config.toml
hidden_size = 64
num_attention_heads = 1
vocab_size = 7229
norm = "rmsnorm"
norm_place = "pre"
positions = "rope"
rope_fraction = 1.0
tie_word_embeddings = false
parallel_block = false
init_std_up = 0.0558
lr_head = 0.00981
schedule = "wsd"
decay_shape = "linear"
dataset = "wikipedia_en"
Each number is 128 + 24 x the weight over its row's rms, rounded and kept within 0 to 255. Layers, rows and columns count from 0. The size above them is the row's rms in percent of the matrix's.

# layer 6 MLP gate, 192x64, rms 0.204, rows 48-64, columns 0-63
size [100 135 100 158 105 120 118 108  94 100 109  92 122  86  91 112  88]
[[107 139 168  76 160 126 100 111 152 141 136 138 153 147 130 105 117 126 188 134 162  96 154 176 110 135 115 147 105 136 119 158 134 132 122 106 112 150 141 123 151 163 127 154 123 172 138 138 176 156  99  99 131 149 149 125  96 155 146 129 103 161 130 152]
 [152 115 111 125 119 151 125 160 153 148 113 138 126 135 105 132 131 122  90  87 119 158 122 164 139 109 131 130 136  80 115 175 141  87 133 129 123 144 138 101 116 102 116 169 132 187 149 123 135 122  96  94 144  83 168 121 134 104 120 164 119 167 173 143]
 [141 146 145 114 134 142 111 118 127  93 124 101 111 144  74 121 143 126 142  72 129 130 137 127 142 139 117  93 125 125 113 112 124 162 127 154 106 111 139 149 157 202 183 157 137 131 159 118 141 152 125 117 149 139 151 139  61  95 133 149 126 156 112 108]
 [119  84 117  93 110 115 130 149 135 156 153 163 138 100 125 176 120 131 127  84 124 130  81 129 167 140 131 124  74 122 141 122 111 105  89 131 179 126 113 110 147  71 133 144 113 144 151 167 133 111 124 121 169 130 139 139 110 136 132 130 145 172 120 104]
 [142  78 127 123 115 168 112 125 177 130 120 108 200 125 123 127 116 155 108 120  93 135 107 120 124 114 122 144 124 104 116 125 122 161 103 148 120  80 167 135 123 115 107 137 156 145 125 138 111 131  77 123 146 110  98 176 164 141 162 164 153 142 138 135]
 [131 120 110 125 123 136 134 141 104 112 156 116 159 153 132 111 121 142 145 159 121 126 123 142 119 118 196 141  43 109  93 140 140 159 124 160 137 127 133 126 112 156  91 101 151 151 181 151 125 118 108 111 150 152 122 135 109  75 127 112 128 144 160 149]
 [131 112  99 148 157 131 160 148 150 125 145 132 141 144 144 111 106 152 139 122 147 121  91  83 144 166 157 125 101 112 108 112 135 169  83 186 150 125 126 140 150 111  91 103  93 149 120 167 140 140  80 110 129 165 120 188 131 125 135 142 138 123 134 126]
 [122  99 138 106 145 132 127  75 104 126 121 153 146 185 117  76 121 131 122 113 142 148 107 154 116 118  99 124 135 139 146 166 127 168 114  96 173 124 161  99 116 132  99 166 127 135 171 117 142 144 101 112  97 100 160 142 122 146 117 117  87 151 152 105]
 [ 85 143 169  78 119 115 118 154 126 144 107  95 122 122 145 129 119 154 187 109 127  81 135  98 102 153 150 125 137 149 133  87 149 116 106 119 125 146 160 122  88 104 174 159 130 107 127 123 128 137 124  74 157 145 149 133 141 124 128 125 137 172 117 107]
 [145 153 127 136 111  92 134 130 122 148 126  86 178  73 109 149 122  91 104 120 142 155 126 110 131 111 105 132 150 126 117 115  87 119 129 108 118 164 129 126 109 125 103 130 162 146 162 148 134 111 131 131 135 105 120 103 127  71  79 120 164 125 195 116]
 [154  98 122 130 107 139 152 143 136 126 130 124 102 131 150 124 142 143  82 123 142 142 132 149 171 147 137 140 144 130 138 117 138 173 116 103 121 105 133 181 185 134 111 131 148 154 115 107  71 122 179 133 109 133 152 160 158 143 148 133 175 167 113  91]
 [ 98 101  64 130 124 134 114 146 122 137 144  85 158 127  98 116 143 119 149 130  88 128 132 166 146 177 135 148 127 120 136 105 144 146 137  92  89 135 146  99 158 125 105 114 103 148 120 141 105  70 122 131 153 156 141 147 147  88 108 111 176 119 116 127]
 [133 151 103 129 127 147 132 136 119 129 118 100 148 119  96 130 173 102 123 147 120 169 125 128 127 105 124 131 129  92 108 129 130 132 106 148 160 161 119 125 159 104 130 115 114 127 163 145 105  99 119 120 187  89 117 125 128  84  82 182 135 102 157 190]
 [138 170 122 109 107 144 138 109 147 134 130 124 113 144 125 184 114  93 143 120 142 107 126 124 135 173 161 168 113 142 134 109 125 117 141 128 121 152 163 158  87 194 115 111 134 132 124 117 167 137 105 178 145  89 106 139 123 128 133 109 190 148 121 127]
 [130 136  96 164 150  83 129 138 128 109 149 170 142  98 137 149 101 111 114 123 149 114 107 102  98 140  89  94 110 129 178 130 157 120  81 100 143 135 116 106 121 107 104  91 154 179 132 102 125  75 139 112 100 151 148 141 116 143 108 127 123 120 123 160]
 [138  93 104  94 119 132 116 152 125 162 145  97 147 149 132  92 146 137 107 114 129 166 137 129  79  92 125  87 119 138  84 106 148 133 160 115 107  99 115 112 115 140 113 130  81 130 114 140 126 142 160  87 114 114 139 149 145 114 130 103 143 126 174 190]
 [115 144 149 135 133  88 130  75 151 125  76 107 124  97 157 137 116 152 140 170 105 179 125 162 129 143 132 144 128 112 110 126 141 107 120 101 102 112 150 109 153 100 125 131 166 103 110 117  73 110 122  95 126  90 153 134 123 135 143 102 171 158 152 130]]
# layer 6 MLP up, 192x64, rms 0.192, rows 48-63, columns 0-63
size [108 117  98 144 112 109 124 102 105 109 121  97 115  96  94 105]
[[ 99 130 177 136  79 127 122 102  88 132 117 109 127 137 130 142 142 140 145 117 132 163 126 141 145 100 140 108 163 114 109 128 103  89 162 122 122 159 131 136 125  92 114 124 122  98 122 135 151  97 108 170  85  61 141 108 131 122  85 128 100 153 164 107]
 [133 124 117 145 131 160 158 183 118 149 102 136 123 147 130 144 141 152  95 134  93 146 147 176 122  98 111 160 133  96 120 144 110  88 113 154 118 172 130 111 162  93 141 145 108 130 158 149 115  83 119 114 168  93 125 115 132 130 108 175 147 132 139 169]
 [150 126 141 133 111 108 123 104 109 142 144 103 126 140 111  94 127 131 160 138  95  96 128 112  77 122 151 149 147 141 147 139 132 123 168  98  94 154 185 128 128  82 109 113  82 151  87  97 148 143 104 135 116 127  93 122 137 177  92 139  90 132 140 133]
 [115 140 119 147 166 131 147 137  90 152 129 109 138 171  95 117 118 114 173 128 174 169 107 135  85 144 149 106 140 154 116 131 116 162 169 138 124 146 147 139 132 131 136 113  96 164 118 103 144 197 135 114 135 149 110 131 121 134 151  79 130  91 134 110]
 [117 133 167 160 156  94 125 138 133 134  80 135  99 145 142 127 134 152 132 107 133  84 139 117 156 147 139  75 118 161  96 109 106  92 128 136  84 134 109 118 101 154 148 141 107 117  91 121 119 165 117 137 101 153 103 141 117 139 139 131  69 175 115 111]
 [118 114 120 132  79 140  87 123 106  94  99 101 130 122 141 165 155 108 127 128  84 161 169 140 128  95 112  83 140 115 111 142 121 163 131 113 131 127 139 152 149 182 116 152 166 137 143 120  96 122 143 155 105 119 116 125  97 140  81 120 126 141 160 170]
 [109 121 177 109 121  83 144 140 149 141 156 172 130 144 126 105 111 173 155 133 152 125 137  96 110 141 173 116 105 146 132 126 166 138 112 116 114 132 117 136 127 145 111 151 120 141 132 102 156 141  61 107  83 134 152 151 106 138 126 115 123 188 140  94]
 [159 135  97 118 126 117 123 157 142 138 148 147 146 129  98 167 163 115 145 138 180 139 120 109 132 119 161 106 110  98 123 166 149 149 117 168 120 206 156 108 137  98  77 149 146  99 123 125 126 120 114 127 119 132 176 144 132 113 107 150 114 107 111 150]
 [ 93 131  91 106 130 157 142 162 117 146 118  82 147 108 141 154 100 136 118 120 105 115 141 105 106  96 161 123 117 142 115  90 126 152 115 136 175 120 138 139 148 123 119 158 159 146 129 141 115 142  86 149 207 143 142 113 126  91 152 111  82 129 117 146]
 [137 120 132 136 135 159  97 134 144 156 128 111 127 101 116 140 131  82 138 137 111 106  92 123 144  85 151 116 120  98 162 127 132 135 141 132 184 169 115 153 103 127 183 168 125 156 156 129 182 116 120 138 126 152 157 104 128 153 135  63 122 140 137 131]
 [124 143  99 137 125 134 152 147 149 130  74  96 154 110  87 148 109 110 104 151 140 153 114 126 144  88 119 147 107  87 156 134 131 154 109 120 175 154 145 115 132 141 134 110  87 129 140 161 117 139 122 167 144 105  87 130 119  97 108 124 124  92 179 169]
 [135 105 143  90 138 133 115 133 155  92 146  87 130 105 133 101 115 179 154 113 110 116 127 158 125 169 128 148 140 135 151  93 107 183 152 148 168 104 120 128  79 168 117 119  77 146 114 137 106 136 127 104 153 159 126 106 110 124 139  89 140 119 119 112]
 [109  79 101 133  99 163  79 145 121 129 111 126  96 108 164 104 136 148 147 145  91 131 120 178 121 138 161 140 110  92 134 134 131 146 128 149 130 128 166 140 115 115 123 109 117 166 120 100 163 119  80  91 141 123 102 136 138  91  98  87 149 119 114 152]
 [134 155 131 104  92 143 144  88 131 148 125 157  81 118 167 160 131 133 130 145 126 109 134 161 134 171 157 165 133 137 166 139 117 123 158 127 137 133 167 155 102 191 131 105 168 125  91 133 161 142 123 156 131 116 122 110 129 141 133 115 174 141  94 108]
 [ 76 156 122 109 126 105 136 141 131 106 171 129 105 148  93  90 136 130 128 177 122  86 110 167 121 128 154 169 127 125 131  85 134  95 145 114 134 127 129 152 137 122 144 123 125 144 116 159  85 119 121 182 154 147 138 104 113 119 118 129  62 142 118 116]
 [103 155 113 161 113 121 147 100 129 101 141 149 144  93 101 157 113  98 116 107  83 113 123 134 176 128 114 170 122 134 178 123 129  98  75 148 146 143 149 142 150 123  75 136 133 147 146 103 116 129  87 148 147 132 136 114 103 112 129 141 100 159 103  90]]
# layer 6 MLP down (transposed), 192x64, rms 0.184, rows 48-63, columns 0-63
size [117 110 101 134 116 123 123 112 109 107 118  99 114  98  97 105]
[[113 142 152 150 109  95 120 108 142 109 144  83 129 111 117 143 124 147 144 129 132 160  77 128 121  97 120  97 151 123 140 107 135  93 116 140 132 116 132  89  93 129 109 111 134  93  99 107 171  77 115 131  46 104 131 114 142 161 102 120 113 134 124 102]
 [157 124 148 123 155 123 136 113 145 104 166 113  99 103 117 113 131  96 131 134 126 137  88 111 178 124 121  89  91 128 138 108 158 125 131 108 204 121 146 101 170 145 124 123  98  93 119 122 111 134 167 121 115  91 103 124 124 122 150 117 150  81 119  97]
 [140 146 147 114 126  73 143 125 154 120 129 104 149 155  71 106 115 136 149  90 106 119 143 105 120 130 117 121 164 135 111 155 138 133 143 130  68 121 157 113 138 160 135 147  95 130 129 105 136 153 133 144 123 102  91 157  65 128 120 148 105 184 137 127]
 [137 100 125  81 106 153 113 140 121 128 111 162 110 104 139 147 134 153  80  91 114 113 103 136 140 135 122 140  79 120 139 136 125 107  95 162 165 124 100  98 128 123 145 167 142 112 142 136 141  85  90 108 123 140 157 117  98 106 126 114 128 205 134 115]
 [130  91 133 116 118 169 136 143 150 143 130 109 183 122 133  88 131 123 121 140 128 135 120 112 136 111 142 144 125  92 108 132 139 158 112 152  85  99 140 158 102 132 126 110 155 123 151 153 126 172  75 135 125  94 117 170 139 200 176 140 126 135 141 130]
 [132 170 122 132 144 125 101 104 167 121 123 131 129  85 102 105 128 140 129 139  80 101  98 116  91 102  97 128 116 127 124 161 110 113 115 132 159 117 134 132 106  94 142 108 154 117 106  63 118  81 203 108 124 131 128 125 168 129 143 140 136 114 131 124]
 [157 101  89 111 132 128 152 148 156 116 149 114 125 129 114 115 130 134 130 128 149 114 107 105 159 161 152 147 105 147 103  99 147 150  95 185 172 137 122 144 119 108 103 111 114 140 117 160 140 181  96  95 122 183 134 163 158 106 147 171 129 143 138 127]
 [128 115 126 142 127 138 128 169 116 104 107 133 130 134 150 137 105 163 124 126 109 105 115 121  97 128 139 177 154 162 145 152 134 118 105 118 210  67  91 141 114 132  93 112 127 167 102 113 137 144 168 135 119 129 118 140 154  95 116 114 152 166 128 101]
 [119 127  77 150 135 177 139 129 124 132 132 159 121 125 142 167 109 160  89  96 113 161 130 130 116  97 112  91 161 129 124 128 104 138 153 133 158 119 119 130 174 128 110 124 139 147  83 132 132 138  84 158 150 103 100 125 135 119 176 122  77  93  97 127]
 [119 112 124 120 122 106 139 111 115 106 180 157 122 164 132 116 104 202 129 131 106  86 150 136 103 144 139 141 164 145 157 116 115 120 125 131 182  78 132 132 112 131 101 129 113 130  98 137 135 112 105  88 121 108 108 124 109 160 125 187 150 141 128 153]
 [118 171 124 127 139 135 114 102 142 113  84 124 156 106  95 109 131 101 144 124 136 135  97 123  88 110 127 109 129 119 116 143 106 106 131 137 119 157 120  77  91 142 141 137  94 133 122 143 188 102 100 117 113 147  94 101 104 112  95 120  90  75 163 156]
 [127 140 169 133 131 153 123 149 116 130 107 134 125  94 116 124 140 127 119  75 127 114 161 104 145 159 130 131 148 170 101 190 150 105 113  94 183 114 118 153 114 150 167  84 109  87 113 148 124 136  87 133 107 162 152 129 144 137 136 130  95 124 131 105]
 [159 169 159 128 177  99 163 107 132 103 171 129 169 142 111 133  95 113 104 116 134 102 121  98 145 112  90 120 134 156 129 122 106 116 128  90 159 107 106 119 155 122 134 146 121  87 147 140  94 131 168 171 142 114 140  95 118 135 162 151 135 144 113  98]
 [154 144 102 115 140 173 128 121 156 119 140 132 119 165 104 152 112  94 143 121 103 119 145 109 112 128 139 161 118 104 160 104 134 111 126 117 216 133 135 122 109 156 158  72 128 122 130 112 106 149 163 123 150 131 100 121 124 168 130 133 120  75 103 130]
 [167  84 123 122 123 140 119 122 119 117 103 159 134 105 103 150 110 139 134 100 174 154 143 133 138 130  85  78 101 118 134 157 171 128  95 116  62 172 148 119 106 112 113 139 173 131 162 132 137 132  90 100 114 116 123 134 164 130 130 131 152 129 137 147]
 [ 95 127 110 124 131 120 134 104 127 129  81 157 144 124 104 123  96 101 115 162 163 119 139 118 161 140 124 146  98 119 128 151 153 131 110 174 120 130 180 117 135 131 136 188 159 149 148  96 149  99 126 160 122 139 145  88 121 113 115 140 111 160 113  64]]